config.yaml
norm_eps: 1e-06
tie_word_embeddings: false
init: "uniform"
init_std_o: 0.0
init_std_up: 0.0255
init_std_down: 0.0
optimizer: "soap_variant"
beta1: 0.95
doc_mask: true
Each number is 128 + 32 x the weight over its row's rms, rounded and kept within 0 to 255. Layers, rows and columns count from 0. The size above them is the row's rms in percent of the matrix's.

# layer 6 attention query, 256x384, rms 0.0558, rows 0-68, columns 144-191
size [ 95  91  88  93 101  98  96  90  93  96  91  90  96  96  99  95  92  93  96  94  95  87  94  95  94  96  92  89  95  99  98  94  88 100  92 106  95 104  93  98  91  86  97  98  97 103  95  93 103  95  88  96 101  95 104  98  94  98 103 102  87 100  96  97  96 100  92  95  98]
[[144 148 120  98 143 104 109 100  93 146 154  92 181  87 111 173 126 121 110  99 120  61 111 176 129 156 142 120 117 145  79 114 116 173 145 142 107 155 102  91 171 115 143  79 125 118 141 148]
 [148 141  99 140 132 152 123 102 129 108  99 140 148 142 106 192  91 107 144  84 156 180 135 112  94 110 130 101 138  54 134 131 119  96  98 113 191 125 139  90  74 106 135 162 145 129 139 101]
 [ 81 146 186 112 164 141  90 136 155 163  26 106 158 102  94 111 164 124 126 125 116 135 102 187  79 201 151 131 117  90  79 133 114 155  93 145 167 192 136  84 169 162  84 144 133 134  86 118]
 [148 181 122 101 166 115 158 123 103 158 149  80 204 148  77 143  79 170 108 116 151 166 185 118  99 116 153 127 175 102 140 149 113 109 150 173  73  99 165  79 158 139 141 111 158 144  74 130]
 [121 143 146  30 150 117 111 120  70 199 149 140 184 203 173 151  55 134 106 133 119 113 105 177 141 117 161 109 172 126 173 131 128 107 166 109 140 147 118 134  95 168 171 108 153  78 147 141]
 [167 165 140 122 110 106 101 118 103 117 105 146 144 209 128 137 138 158 134 172 144  91  95 137 136 108 219  67 159 146 169 111 131 172 153 109 169 102  64  94  86 153 122 117  97 108  81  89]
 [133 169 106 110 160  92  95 111 110 147 140 109 113 121 128 134 162 163 135 136 154 132  89 138 148  85  80 110 159  97 105 102 123 129 218 116  99 126 167 132 179 107 103 132 133 114 124 141]
 [138 122 146 148 125 130  86 155 104 157 102 113  79 126 130 153 152 121 129 117 105 110 167 134 177 178  97 117 119 126  98 147 133 173 105 141  71 121 118 185 114 115 148 105 158 124  62 183]
 [162 137 201 145 108 139  85  87 126  86 130  87 112 142 139  81 164 129 173 115 154 150 150  87 146 132 114 155 126  96 147 101  90  97 149 122 106 100 127  82  86  45 124 111 140 160 105 144]
 [ 87 117 114 164  63  96 115 152 147 116 163 128 128 128 171 152 143 174 179 140 114 158 118 153 126 166 123  95 158 147 140  88 157 145 152 142 142 114  99 148 146 168 142 117  88 119 156  82]
 [164 142 169 141  78 168 129 115 136 151 102 124 130 151 143 117 127 102 159 128 112 101 143  80 153 175 168 128  32 165 118 176 151 143 161 141  80 166 152  94 164 135  68 184 117 113 165 101]
 [123 126 175  95  76 123  57 159 179 105 135 145 111 103 145 155 143 111 130 124 125 116  98 124  85 184 145 150 141 167 185 160  98 102 101 106  93 136 102 124  92 108 121 119  95 108 149 171]
 [102 171 123 174 141 128 200  96  83 130 146 102 146 153  94 120  72 129 126 120  94 148  90 165 126 160 137 113 132  83 174 127  68 136 152 117 156 118 177  66 122  56 127 158 155 173 180 123]
 [ 98 127 162 140  92 135  57 154 150 174 102 182  81  82 117 179 155 172 166 150 132 101 113  98 123 115  81  78 120  89  94 139  72 104 114 125 102 124 143 204 128 109 126  83 117 190 174 151]
 [118 115 226  57  92 120 131 112 189  99 171 122 155 150 152 107 168  67 170  75 112 136 153 151 122 175 148 116 103 150 219 100 155 147 116 142 113 183 153  81 116 167 122 143 124 197 165 167]
 [118 131 166 166  80 172 126  93  68  99 167 125 125  95 151 181  93 142  97 137 196  89 157 134 132 126 122 121 187  92 155 149 118 147 122 173 105 134  89 162  83 108  96 152 133 137  78  92]
 [161  80 106 147  87 138  67  97  48 110  66 107 158  98 154 118 158 127  98 134 105  60 220  90 123 116  61 141 175 115 108 195 122 138  95 165 117  83 113  89  77 133 136 106 124 140 137 169]
 [124  88 162 132 136 155  77  96 115 136 110 219 138 110 129 153 127 150 158  98 110 151 128 173 129 148 175  94 129 125 165 133  79 103 135 122 146 157 153  55  23 123 161 188 142 185 133 155]
 [ 97 155  97 180 122 151 128 145  88 156  92 137 143 134 193 150  79 160 118 138 154 136 113 111 139 122 153 116 113 120  83 109 146 140 129 128  85 188  86 167  71 110 123  79 110 136 135 139]
 [106 125 167 158  99 157  51 106 145 148 122 146 137 107 186 191 114 136 138 126 157 129 127 150 121 131  67 154 128 127 137 111 117 117 153 109 155  78 118 166 148 129 148 114 103 139  94 183]
 [147 193 131 160 106  74 128  74 162 110 122 122  67 162 119 183 128 139 162  65 165 121 135 191  99 142 143 119 193 145 124 143 142 109 105 142  88 107 126  91  71 150 112 119 172 126 127  50]
 [102 138 117 143  82 154 152 133 105 162  70 126 104 117 140 170  71 129 120 156 135 129 109 136  97 149 150  99 141 138 152 181  76 122 105 121 107 112 151 125 132 133 162 128 108 141 148 152]
 [ 77 156 100 100 123  95 180 171 161 134  93 160 125 150 181 102  78 124 121 167 160 100  81 170  75  60 122 156 155 138  85 171 157 117 155 153 172 137 165 146 173 139 108 130 115  98 100 124]
 [129 165 140 134 104 168 145 130 134 154 144 160 129 157 102 181 129 105 117 119 122 113 118 123  98 126 147 168 134 148 138 135 138 178 101 147 152 119 155 111  80 110  82 109 181  87  64 163]
 [146 167 151 135 155 119  89  86  74 133 149 145 170 183 194 170  67 147 163 123 171 162 164 168 153 130  83 170  82 104 108 148 136 116 178 163 143 116 110 102  80 101 180 113 127  93 116  83]
 [100 107  88 103  74  66  90  82 201 127 108 158 150 121  97 133 114 146 117 137  89 167  97 191 147  91 105 101  97 137 145 140 154 136  85 172 161 109 118 126  84 152 109 130 188 160 146 127]
 [106 118  94 154 175 143 141 145  91 199 157 124 135  45 101 149 143  80 164 125 162 135 135 122 156 164 162 141 105 121 132 116  18 143 126 165 132 172 115 171 139 140 143  86 147 195 148 100]
 [103 126 151  74 101 150 125  70  39 123 165 105 138 123 178 135 141  80 108 121 115 156 121 151 132 130 125 169 131 133 226 156 168  83 154 124 178 211 137 172 167 119 118 152 212 107 180  94]
 [108 165 144 143  96 116  87 165 133 150  71 164 101  76  90 167 139 120 171  93 162 105 135 110 142  69 122 102 165 123 193 129  88  85 165 186 139  91 103  87 143  56 116 146 114 139 149 131]
 [116 135 191  83 167 179 180  99 173 181 151 123 143  82 115 161 156 103 209  87 104 159 155 142  66  69  45 119 127 168  78 171 102  98 159 167 127 179 150 110 151 107 117 111  73 156 205 162]
 [ 87 163  65  40 143  67 125 161  77 137 164 141  70 112 176 151 114 118 178  79 139 118 104 124 135 105 114 147 152 183 146 159 151 179  64 166 105 166 105  83 161 128 162 145 121 150  82 113]
 [154 136 113 155 102  65  68 135 165  70  76  73 118 145 100  89 102 121 194  78  73 125 105  95 146 175 140  98 163 133 136  81 119 139 117 123 128  76 119  57 140 155  86 157 131 112 130  73]
 [102 133  95 112  96 107 141 110 154 162 156 166  88 119 188 171 147 159 102  96 108 139 119  67 146 146 138 145 129 127  85 126  73 130 147 167 134 131 136 100 168 123  53 176 120 123 149 107]
 [ 90 154 131  62 138 161 132 154 166 123 194  90 125  62 144 121 108 115 112 161 167 110  89 162  76 113 110 126 111 130 121 135 125 116 100 157 102 205 134 116 122  92 124 174 141 130 152 130]
 [117 129 125 157 145  75 113 132 132 165 109  48 133 137 151 116 139 113 152 161 145 189 114  60  69 164 177 125 126 138 145  91 153 135 122 103 162 160 171 165  63 110 141 101 147 119 133  78]
 [116 206 126 138  95 151 116 139 110 127 163 192 132 148 201 123  96 169 173 122 120  93 121  94 176 188 108 120 122 119  99 162 137 162 122 159  73 137 102 111  87  97  81 107 140  92 122 107]
 [ 90 103 129 102 129 161 170 184 158 101 119 111 140 124 146 159 149 116 142 123 137 114  77 144 133 142  91  68 135 194 131 130 155 153  67 158  96 134  93 135 138 200 138 143 103 104  95 126]
 [ 99 172 154 141 182 109 170 156 179 181 113 147 128 117 143  96 141 128 157 134  63 154 147 174 161  79 132 103 157 176  89 119 155  87 101  95 107 184 119 177 129  89  60 118 101 179 132 135]
 [141 147 122 141 160 200 127 102 107 113  80 112 131 127 100 115 113 165 114 123 132 129 130 119 158 103  66 109 103  97 101 173 120 132 140 127  98 200 146  91  89 143 134 104  73 149 114 169]
 [132 177 137  97  80 197 110 149 146  53  95  97  90 125 170 133 137 114  95 146  89 138  74  78 142 142  14 150 103 134 110  88 153 164 146 129 110 154 151 107 172 105  77 109 130 154 182 163]
 [151 142 169 105 120 119 156  63 122 171 194 123 139 184  93 146  84 106 125  49 184 105 104 117  94 127 158 140 142 126 153  58 117 186  58 113 168 135 163 117 102  83 109 110 148  96 113  89]
 [127  81 131 112 133  89 137  88 120 150 122 143 203 150 127 123 183 131 103 131 159 111 151 139 190  80 178 106 135 148 119  60  52 116 112 171 135 110 124 144 117 149 162 140 143 141 171 155]
 [ 86 111 132 132 122  73 146 150 127  92 114 161 115 121 152 166 102 129 116 153 123 147 146  75 164  65 124  78  98 131  99  96 119 162 119 137 140 156 124 171 123  92 114 165 104 158 135 112]
 [109 166 100 150  58 154  58 107 179 140 138 229  84 123 164  88 155 200 105 139 149 168 118 152 128  84 101  90 145 134 120 188 156 158 135 150 128 151 122 137 108 137 108  83 130 144 115 151]
 [170 105 130 135  95 110 135 127  90 168 184 172 178  93 106 149 163 178  96  52 123  74 137 137 185 117 156 131  84  62 149  80 108 116 108 160 141 105  99  95 119 151 144 131 141 114  89 132]
 [144 118 158 143  34 101 167 157 136  90 146  83  79  79 149 170 146 122 151 109  89 123 171  87  85 130  85 155 158 160 149 151 176 125 196 172 110 165 169 104 142 103 193  75 143 115  87 160]
 [147 131 112 160 183 136 146  85 113 165 108 156 162 155  93 175 182 122 174 136 151 148 130 126 102 172 158 153 130 179 103 123 134 143 141 145 105 159 158 138 138 150  82 113 137 150 112 123]
 [105 143 149 233 136 140  86 160 118  84  97 154 133 180 108  70 132 136 101 109  75 125 120 104  89 163 125 167 110 137 108  28 105 121 171 137 134 113 128 120 147 105  94 191 133 160 138 158]
 [133 174  76 169 165 147 157 184 104 109 101 126 142 122 147 159 167  95 142  93 130  76 126  75  67 110  96 200  94 128 142 167  50 151 117  80 116  57  97 112 159 148 127 191 165  59 125 142]
 [203 103 191 157  87 128 127 182 185 120 107 116  60 161 110 127 146 150 156 142 149 146  91 143 119 127 135  85 104  75 136 167 156 130 118 131  82  73  86 183 134 103 148  98  99 152 107 164]
 [ 94  54 116 109 137 127 169  83 105  95 172  91 129 115 114 176 191 101 114 147  86  67 125 127 112 101 110 168 135  82 128 125 114 164 183  89 136  90 127 153 139 136 204 171 110 175  96 182]
 [108 132 138 138 154  47 198 172 161 219 153 145 138 133 126 120 136 167  54 118 176 175 135 107 122 110 104 121 221 115  58  96 149  94 201 142  81 108 166 120  55 129  95  84 151 128 124 120]
 [199 137  83 111 175 175 135 165 130 165 154  83  93  74 124 135 138 166 122 106 101 133 152 138 193 108 104 133 112  80 117 196  95 155 147 130 172 123 150 124  94 172 105  79  73  89 139 132]
 [113 147 182 165 138 127 129 172 117 169 159 167  76 144 129 140 134 144 103 151 111 153 109 166  87 122 140 138 179 161 128 130 128 139 112 144 125 169 149 133 122 130 124  80 145 153 122 151]
 [159 112 101 104 170 169 237 160  77 115  85 129 115 157 116 143  75 175 111 124 126 175 150 117 122 123 134 166 140  98 141 138 140 143 112 135  66 129 177 136  82  52  93  96 134 179 114 163]
 [ 98 130 101  88 130 111 112 149  67 154 192 170 133  98  88  94 106 163 173 102 149 147 143 139 176 155 127 152 118 134 148 128  97 182 154 168 130 167 170 112 115 164 127 168 140 203 101 111]
 [136 140 131 178 172 116 160 134 105 202 130 120 110  86 107  79 205 116 143 147 100 136 173 127 109 151 174 118 146  78 151 157 146 145 134 123  64  95 156 123 135 112  91 123  63  90 144 121]
 [157 148 130 114 157 122  98  94 131 106  97  90  94 141 114 137 115 142 116 119 126 129 167 162 159  83  61 152 105 102 161 163 114 128 137 158 151  71 177 164 165 200 100 136  98 142 176 206]
 [158 120  99 177 177 217  75  82 143  89  92 116 105 158  80 113 105  85  99 125 162 119 123 128 136 134  79 134 114  73  98 148 177 143 207 123 152 120 131  94 133 163 144 125 136 118 140 162]
 [113 158 143 158 120 174  68 107 189  57  89 134  92 110 152 139 102 139 168 120 121 135 149  81 112 109  95  92 136  94 117 101  87 107 115 148  55 141 118 159 146  94 117 140 149 132 178 102]
 [100 136 113 149 158 127  96 179 136 113 117  53 153 106 131 138 146 122 132 193 131 183 191 100  97 107  82 188  79 107 155 128  95 120  92 136 131 161 109 111 157 183 170 133 114 110 132 177]
 [170  79 117 145 139 128 185 130 119 130 120  98 112 141 114 107 128  84 106 162 103 167 163 139 174  69 105 110 137 125  85 137  79 149 167  51 152 151 141  97 128  88 164 121 106 116 108 113]
 [ 58 112  91  73 103 159  83 165 103 106 147 219 141  72 111 131 118 113 137 167  76 145 147 136 145  86 109  94 139 122 108  69 157 114 177 113 169 114  84 146 180 146 134 163 131 108  99  71]
 [155  81  74  82 145 134 176 145 135 143  98 125 121 152 133 154  99 107 117 107 127 150 153 127 140  59 142 126 114  75 104 131 136  98 227 115 128 163 187 148 148 176 138 126 114 115 128 163]
 [111 191 141 147 128  56 177  77 148 132 138 141 132 186 209 135  96 123 148 135 149 112  98 141 130 184 116  79 110 207 153 164 127 123  75 160 137 143  92 123 111 134  69  91 122 129 202 171]
 [170  97  47  77 185 102 161 118 171 137  69 135  95 141 142 118 143 140 149 125 166 154 165 109 109 128 173 125 109 143  73 127 112  77 146 121  85  99 103 160 130 140 111 130 160 127  82 108]
 [165 131 130 171  94 142 151 102 135 100 154  89 123 164 147  77  95 134  86 118 119 124 148 142 146 146  92 116 149 111 162 113 122 133 175  72 175 142 111 124 161 158 128 159  73 124 126 141]
 [102 139 128  90 130 141 161 148 161 167  89 161 145  78 149 120 101 105  93  96  98 112 129 153  98 106 110 160 110 103 144 117  96 148 170 165  99 149 120 147 111 140 109 202  99  72 175 114]
 [ 59 147 167 115 128 182  92 123  97  88 107 126 165  58 135  94 108 119 113 171 143 178 135 121 111 106  74 147 149  96 138 150 146 100 140 166 159 147 103 164 174 116 162 123 142 179 161 154]]
# layer 6 attention key, 256x384, rms 0.055, rows 0-68, columns 144-191
size [100  97  98  95 101  98  98  96 100  94  96  94  97  96 104  97  95  97  97  99  98  88 101  97  97 101  97  89  97 106  95  93  94  99  92 105  97 105  96 101  92  88 101 100  98  96  92  95 105  96  92 100  98  96 105 103  91  99  94 102  88 103  98  97 100 107  92  92  98]
[[145 184  91 145 158 128 128 102 127 122 186  77 156 143 183 105 145 134 118 113 125 139  99 152  88 122  80 101 142 105 112 183 208 163 133 130 136 121 115 109 162 200 146 172 112 120 144 121]
 [185  43 105 103 127 147 135 137  97 133 116 121 160 169 139 146 110  96  70  87 131 144 137 110 127 150 137  69 156 119 171 134 148 131 106 156 134 141 145 168 145 115 153 106 193 132 133 147]
 [198 139 104 178  79 147 123 231 153 124 107 135 141 107 186 142 145 191 144 150 147 104 139 126 194 161 195 109 140 163 149 129  91 113 137 178 134  89 127 106  95 161 141 115  87 156 138 126]
 [147 134 159  88 121 166 111  99  79 109 168 155 100 103 177 172 133 111 145 103 168 151 147 163 126 175  91  77 132 130 114  85 187 144 141 108 144 143 187  89 141 167  99 118 165 133 239 162]
 [102 169 158 147 139  82 157 149 111  91 177  49 150 161 119 135 109  69 131 170 139 105 117 120 167  69 122 154  86 137 152 159 128 120 179 134 137 136 107  77 167 159 169 111 172 132  91 110]
 [ 93 121 136  55 181 118 145  83 150 155 138  65 155 145 122  94 101 135 112  70  50 175 143 150 145 125 130 137 134 102 121 161 105 169 117 117 109  75 175  91  89 187  94 180 176 141  44 140]
 [114 122  90 100  88 125  93  94 201  75 185 104 160  65 107 149 130  96  77 149 108 107 165 107 149  84 160 145 123 131 112 130  65 106 129 112 144 145 112 117 128 120 154 132 132 203 105 182]
 [ 78  86 149  89 140  98 113 158 118 129 108 123 132  77 152 126 120 134 152 194 111 138 121 100  79 154 153 152 169 127 141 142 107 176 108 174  75  61 110 111  98  96 115  74  45 120 147 160]
 [126  96 156  95  69 109 179 130 181 114 135 118 175 148 113 162 151 139 156 131 166 114 214  89 144 148 136 104 181 139 152 102 185 111 130 122  88  95 177 133 120 147 118 138 101  90 178  70]
 [ 84 135  70 170 157 146 160 112 172 150 135 176 134 136 131 135  96 105 134 160 100 172  88 197 177 153 163  66  94 108  67 162 116 127 130  80 101 205  91  80 127  75 129 182 164 115 147 114]
 [ 91 134 169 104  90 163 139 145  73 120 183 119  71 161 113 123 158 163 194 102 155 139 104  96 119  68  90  81 109 136 143 159  54 148 125 127 109 156 134 115 146 152 124 145 124 131 125 169]
 [ 82  83 110 119  82 105 159 145  99 109 124 222  93 109  84 167 165 165 130 103 156 134 139 105 115 127  62  92 125  35  63 101  77 150  83  90 118 123 128 102  83 120 150 126 153 116 141 109]
 [191  74 143 115 148 162  83 155  64  73 134 113 113 169 119 136 139 148 146 109 114 127 160 148 112 160 139 158 118 133  78 111 194 117 147 179  81 155 157 172 157  76 153 161  81 108 101 177]
 [108 147 164  90  79 196 148 116 139  86  90 142 116 120  68 105 149 136 143 118 167 139 170 127 145 121  90 182 127  93 144 143  77 180  82 146 111 134  78  93 100 128 114  99 113  76  92 135]
 [178 132 115 155 145 126 140 121 165  78 145 179  86  96 100  90 150 130 195 137 155  91 114 145  84  56 116 114  82 119 118  85 154 140 191 183 129 158 156 137 142  96  84 197 146 154  95  84]
 [138 163 171 127 112  82 118 179 145 119  94 110 107 136 151 107 141 169 123  67 145 112 133  97  44 117 134 168 133 178 129 109 155 108 141 141 172 151 178 121 101 151 124  78 164 159 145 166]
 [100 105  87 102 116 121 173 118 146 155 135 135 127 101 110 159 132  90 145  92 187 111 101 162 100 167 161 123  58 139  86 128  69 116  99 139 156 111 170 150 124 141 156 172 140  52 124 157]
 [104 149 121  97 147  98 170 149  51 139 145 177 140 128 146  98  93 119 136  97 129 144  84 156 152 154  75 130 119 116 147  90 150  65 159  93 146 171 136 103 169 154 109 130 186  89 107  92]
 [ 94  74 149 102 125  80 195 151 134 150 130 110  95 114 137 164  96 114  67 160 130 152 153  82 107 161 166 113 135 119 143 148  77 184 100 135 155 111 155 145 160 117 144 142 138 155 121 109]
 [108  73  70  65 134 149  93 138 144 143  70 151 113 114  92  88 168 108  62 136  99 155 138 108 136 147 141 109  58 124  86 100 156 137 113 137 114 112 146  81  93 147  67 117  97 121  88 137]
 [121 133 151 114 122 197 115 132 111  96 105 176 168 138 165 165  59 191  81 172 117  77  87 138 103 121  58 115 127 129 113 198 129 128 155  51 114 100  83 160 153  81 106 135 142 132 154  64]
 [139 101 132 160 195  89 177 114  77  68 101 155  79  62 188 149 127 142  89 111 121 159  93 127 165 146 110 162 122 130 107 114 117 122 144  98 117 162 144 146 164  97 145 150 156  92 181 119]
 [150 121 137  92 122 110 100  95 165  96 137 157 136 134 151 145  83 125  94 173 119 154 113 116 149 111 150 193 105  62  88 107 135 121 154 180 145 146 157 127 106 167 115 135 104 169 170 149]
 [183  69 154  93 169 113 103 165 153  63  74 175 161 114  92 117  81 105 130 125 157 154 106 120 115 144 107 158 145 145 203 148  81  79  92 110 134  77 179 121  89 127 126 115  86 130 139 130]
 [154  90 132 137 124 110 206 133 118  74 112  19 109 151  96 105 138 142  85 136 138 128  78 161 191 145 161  83 138 105 168  69  68 121 167  84 156 156 121 147 147 134 105  95  99 189 129  84]
 [ 84 124 117 130 136 139 143 102 142 128 103 124 108 154  67 130 127  93 182 141 141  66 149 183 165 168 156 121  88 134 141 158 126  98 153 185 148  92 119 175 162 159 113 143 142 146 111 122]
 [143 147 122 118 111 163 191 101  83  96 177 195 129 132 116 170 178 123  84 126 111 103  89 109 161 155 185 122  73  99 160 120  94 182 108 153  98 147 164 161  60 129 144 131 122  92 157 184]
 [122 169 116 125 139  92  86 140 131  87 191 131  82 111  79 151  91  65 154 175 197 102 140 139 141 105 126  91 103 150 108 131 107 127 106 131  99 168 156 171 154 112  74 108 130 154  97 167]
 [134  79 159 110 128 119  69  93 177 118 104 133  89 109  99 112 142 151 202 146 134 105 185 150  94 170  94  39 157 190 129 104 164 117 140 130  82  84 164 105 131 116 106  93 132 155 135 121]
 [153 200 108 124 133 157 105 121 118 170 168 142  85 113 114 114 143 136 147 121 186 115 182 152 119  83 136  64 118 158 157 133 102 107 165 190  95 196 152 142 109 189 120 130 165 110 193  91]
 [167 132 158 161 136 129 134 174 144 139 145 159 131 153 133  55  57 121 126 116 144  73 142 122 128 140 183  94 119 165 156 106 104  84 141 142 143 121 111 156 119 153 108 108  99 127 142 154]
 [125 141 183 114  96 131 195 119 120 170  98 153 186  96 113 178 167 170  95 155 164 115 134 132 160 153 115 166 122 184  81  95  91 157 143  73 133 126  76  94  80  71  93 131 105 146 146 145]
 [116  92  88 132  92 169  50 122 162  92 116 183  93 134 153 145 140 143  87 110 113 160 153 128  75 133 166  94  98 163 119 121 172 158 105 175  72 157  87 139 148 107 168  95 131 133 136 114]
 [192 131 130 203 101 120 163 116 178  90  87  95 152 145 155 152 149 105  57  69 127 127 147  69 118 131 143 131  97 151 108  99 171 105 160 161 131 103 109 136 140  93  61 116 170 132 134 124]
 [ 89  79 130 138 215  74 163 115  94 143 144 175 141 137 141 183  68 171 134  86 123 147 113 141 160  95 137 131 137  97 126 103 153 128  50 140 106 134 103  73 140 146 163 146 187 141 152 119]
 [123 115 122 150 117 118 161 135 152 115 108  87 100 127 108 113  99 126 123  93  97  56 137 138 117 122 105 171 136 154 144 120 113 160 112 148 106 133  99  72 117  96 136 155 138 172 110 119]
 [ 99  70 140 151 132  52 109 182 125 138 154 164 170 124 138  65 156 177 148 140 125  95 160 158 101  91 149  86  78  98 107 118 148 120  86 158 157 143 168 197 118 144 133 154 183 110 151 127]
 [126 129 114 182 177 168 126 126 192 120  49 132 108 117 138 134  87 191 137  99 171 100  92 102 142 119 104 157  92 159 119 110 102 172 168 186 153 143  75  84 137 129 152 120  33 135 133 113]
 [144 177 110 118  88 104 165 134 131 173  87 120 129 157 117 148 158 140 132 148 138 168  96 192 166  98 139 169 117 114 118 105 105 176 133 146 162 129 143 156 176  88 165 144 143 110 129 161]
 [113 133 137 160 118 117 163 200 151 158 167 147  67  97 118  83 129 146 176 133 194 157  97  92  86  94 125 116 118 110  98 149  77 136 165 198 122 128 112 114 116 136 108 130  57 124 136 108]
 [183 136 128 115 160 151 122  83 126 105  97 152 182 166 149 100  86 160 126 151 178 166 153 149  93  91 165 150 140 116 183  93 191 101  82  87 137  98 117 127  75 129 119 121 183 110 155 134]
 [146 121 104  60 185 198 109 118 127 120 157 135  96 102  83 112  97 125 126 119  73 155 160 139 137  93 147 113 142 127 157 150 164  92 185 122 152  43 106 107  81 140  49 150 114 144 127 154]
 [ 99 155 189  68 119 184  75 159 159 111 146 222 115 127  60 100  87 119  92 161 157 121 147 120 124 211 148 146  79 117 118 125 126 128  80 140 118 100 140 140 145 100 107 130 145 160 108 128]
 [ 99 156 135 148 105 132  60 143 160 162  95 149 126  96 141 142 197 147 160 118  98 123 125 161 126  78 146 133  88  86  89 122  42  99 123 131 129 110 138 135 117 173 131  85 104 148 161  88]
 [139 154 117 131 173  97 117  96 104 153 138 166 198 186  53  87 115 125 151  63  58 152  79 131 156 160 156 129 221 110  79  91 157  84 159  71 175  85 109 117 153 125 182 146 153 104 141 149]
 [ 81 149 111  96  97  94  67 184 185 161 125  97 103 157 136 100 139 118 152 137 154 180  98 113 108 100 204 104  80 152 112 174 135 155  91 133  80 171 134 163 101 150 130  85  81 117 131 143]
 [131 167 158 131 174 164 132 174 127 118 165 171  83 106 160  70 108 151 117 152  85  95 185 122 121 136  92  94 129 107 113 133 125 118 204  79 137 139 166  98 131 121 150 128  76 189 131 137]
 [132 176 163 176 109 159 104 103 131 133 104 113 149 113  80 103  91 159 129 128 101 119 113 131 181 142 159 184 145 105 109 135 133 157 134 146 155 139 149  97 166 160 122 141  83 154  46  98]
 [103 114 141 149  97 116 105 169 110 100 174 110 130 143 177 146 117 136  84 159 104 130 176 109 169 116  82 145 102 157  99 103 143 100 113 142 121 119 100 179 146 144 164  98 103 126 134 125]
 [ 38 130 139 117 129 171 135  58 183 145 109 160 157 110 124 193 128 160 101 127 105 155 139 102 150 120 116 108 146 137 117 117 123 134 114 173  88 162 122 159  29  97 110  74  94 184 144 129]
 [154 125 180  96  80 134  85  67 141  92  87  92  96 118  85  98  93  79 210 127 118 180 166 176 164  83 101 130 114 111 189 139  81 137 177 190  79 112 111 197 137  83 164 120 139 133  93 114]
 [113 180 115 109  74  91 153 174 130 162 114  64  69 150 168 107  81 112 101 129 105  96  74 139 106 135 124 146 127 140 143 138  69 118  87 157 133  95 145  77  50 139 123 128 173 137 131 102]
 [124  94 110 148 172  69 123 114  90 169 184 101 117 106 161 137 169 145 149  87 160 140 144 123 156 160 152 172 188 111 112 126  87 179 155 109 144  72 150  73 124 141 148 125 172 116 108  70]
 [119 173 115 105  87 127  89  68 159  88 121 226 112  26 104 104  72 117 131 113 112 136 113 133  79  86 171 112 161 184 158 145 178  83 143 184 155 152 146 123 194 152  80 129 105  85 171 135]
 [164  84 167 152 161 110 157 115 139 161  97  87 108 112 160 155  95  88 115 130 171 113 117  93 136 155  93 178 184 114 128 153 125 157 132 150 103 128  98 103 176 111 219 126 139  83  93 100]
 [138 141 157 100 160 123 121 129 112 119 186 110 142 147 122 129 100  89 120 119 126 180 100 178 129 143 139 117 158 166 159  83 101  35 116  87 167 160 194 111 139 139 164 182 166 143 114 121]
 [116 167 127 110 111  64 111 116 159 178 136 127  70 157 160 180 150 127 160 119 160 133 113 163 136 120 124 128 121 141 158 118 130 117 121 170 106 148 159 127 102  92 113 110 123 121 104 238]
 [ 86 170 166 123  88 145 160 133  98 108 167 139  68 134 151 122 191 127 118 155 136 140 133 166 109 143 152  93 179 166 146 129 150 116  56 149 152 170 142 145  61 125 109  96  74 103 150  86]
 [121  81  66 110 103  97 114 172 109 167 122  99  99 136 136 113 168 142 122  81  61 126 137 134 111 111 136 135 149  83 157 225 162  96 137 114  76 110 168 128 145 206 143 103  69  52 180 132]
 [190 167 119 134 123 136 106  92  96 171 110 144 157  90  75 151 137 153 129  93 134 187 106 133 162 120 123 146 129 128  94 143 164  95 123 128 127 111  93 157 130  94  76 115 107 179 104  81]
 [172 131 101 143 102 141  80 155  94 149 135 119  95 168 153 145 175 181 121 117 205 136 100 118 101 203 120 162 130 180  94 137  90 113 112 140 140  72  87 146 113 102  71 176 109  93 131 141]
 [116  51  79  95 143 128 143 131 151 172 132 192 111 149 155 159 158  97  89  78  93 167 117 118 119 129 182 103 157 144 172 113 165  96 137  96 162 106 131 193 145 180 132  90 159 147 115 151]
 [ 87 161 142 127 129 110 109  94 105 137 161 124 166  61 111  96 144 142 103 123 101 184 144 111 189  87 139 109 147 157 166 133 132 130 154 168 141 119 183  93 107 122 157 145 110 194 127 130]
 [162 121 131  97 135 112 129 155 112 111 164 167 160  86 151 127  98 115  66 130 146  94 133 114 113 106 143 156  60  57  88 124 111  76 147 149 178  87  96 171 152 120 153 146 149 107 173 106]
 [ 80  31 118 154 126 145 113 131 111 157 154 185 119 152 125 118 169 163 134 163 105 131 139 210 163  90  98  90 109 159 115 105  96 132 132 123 165 108  93 105 135 129  99 168 106 152 133 128]
 [126 119 144 137  92 106 169 133 158 109  87 111  96 123 106 139 161 105 129  99 154 139 124 123 144 157 143 133 121 137  71 124 156  88  87 124 131  75 144 128 104 123 157 109 114 161  94  76]
 [154  93 141 107 146 119 108 137 125 164 168 148 107 131 116 209 140 120  86 126 164 146 107 147  94  86 124 126 109 111 139  74 152 196  46 116  97 149 156 117 125 102 141 118 115 153 195 102]
 [108 110  88  94 158 115  80 156 154 116 134 172  82 130 106  95 135 147 158 126 149  65 168 128 159  88 109 129  89  99  53 201 110 142 119 164 147 136 173 133 107 122 135 149  99 135 123 170]
 [131 115  43 101 104 185  74 141 108 119 111 179 158 153 136  92 194  89 104 109 120  88 142 188 126 128 139 199  87 135 119 100 172 116 130 143 192 126 123 181 155 145 132 113  77 109 140 112]]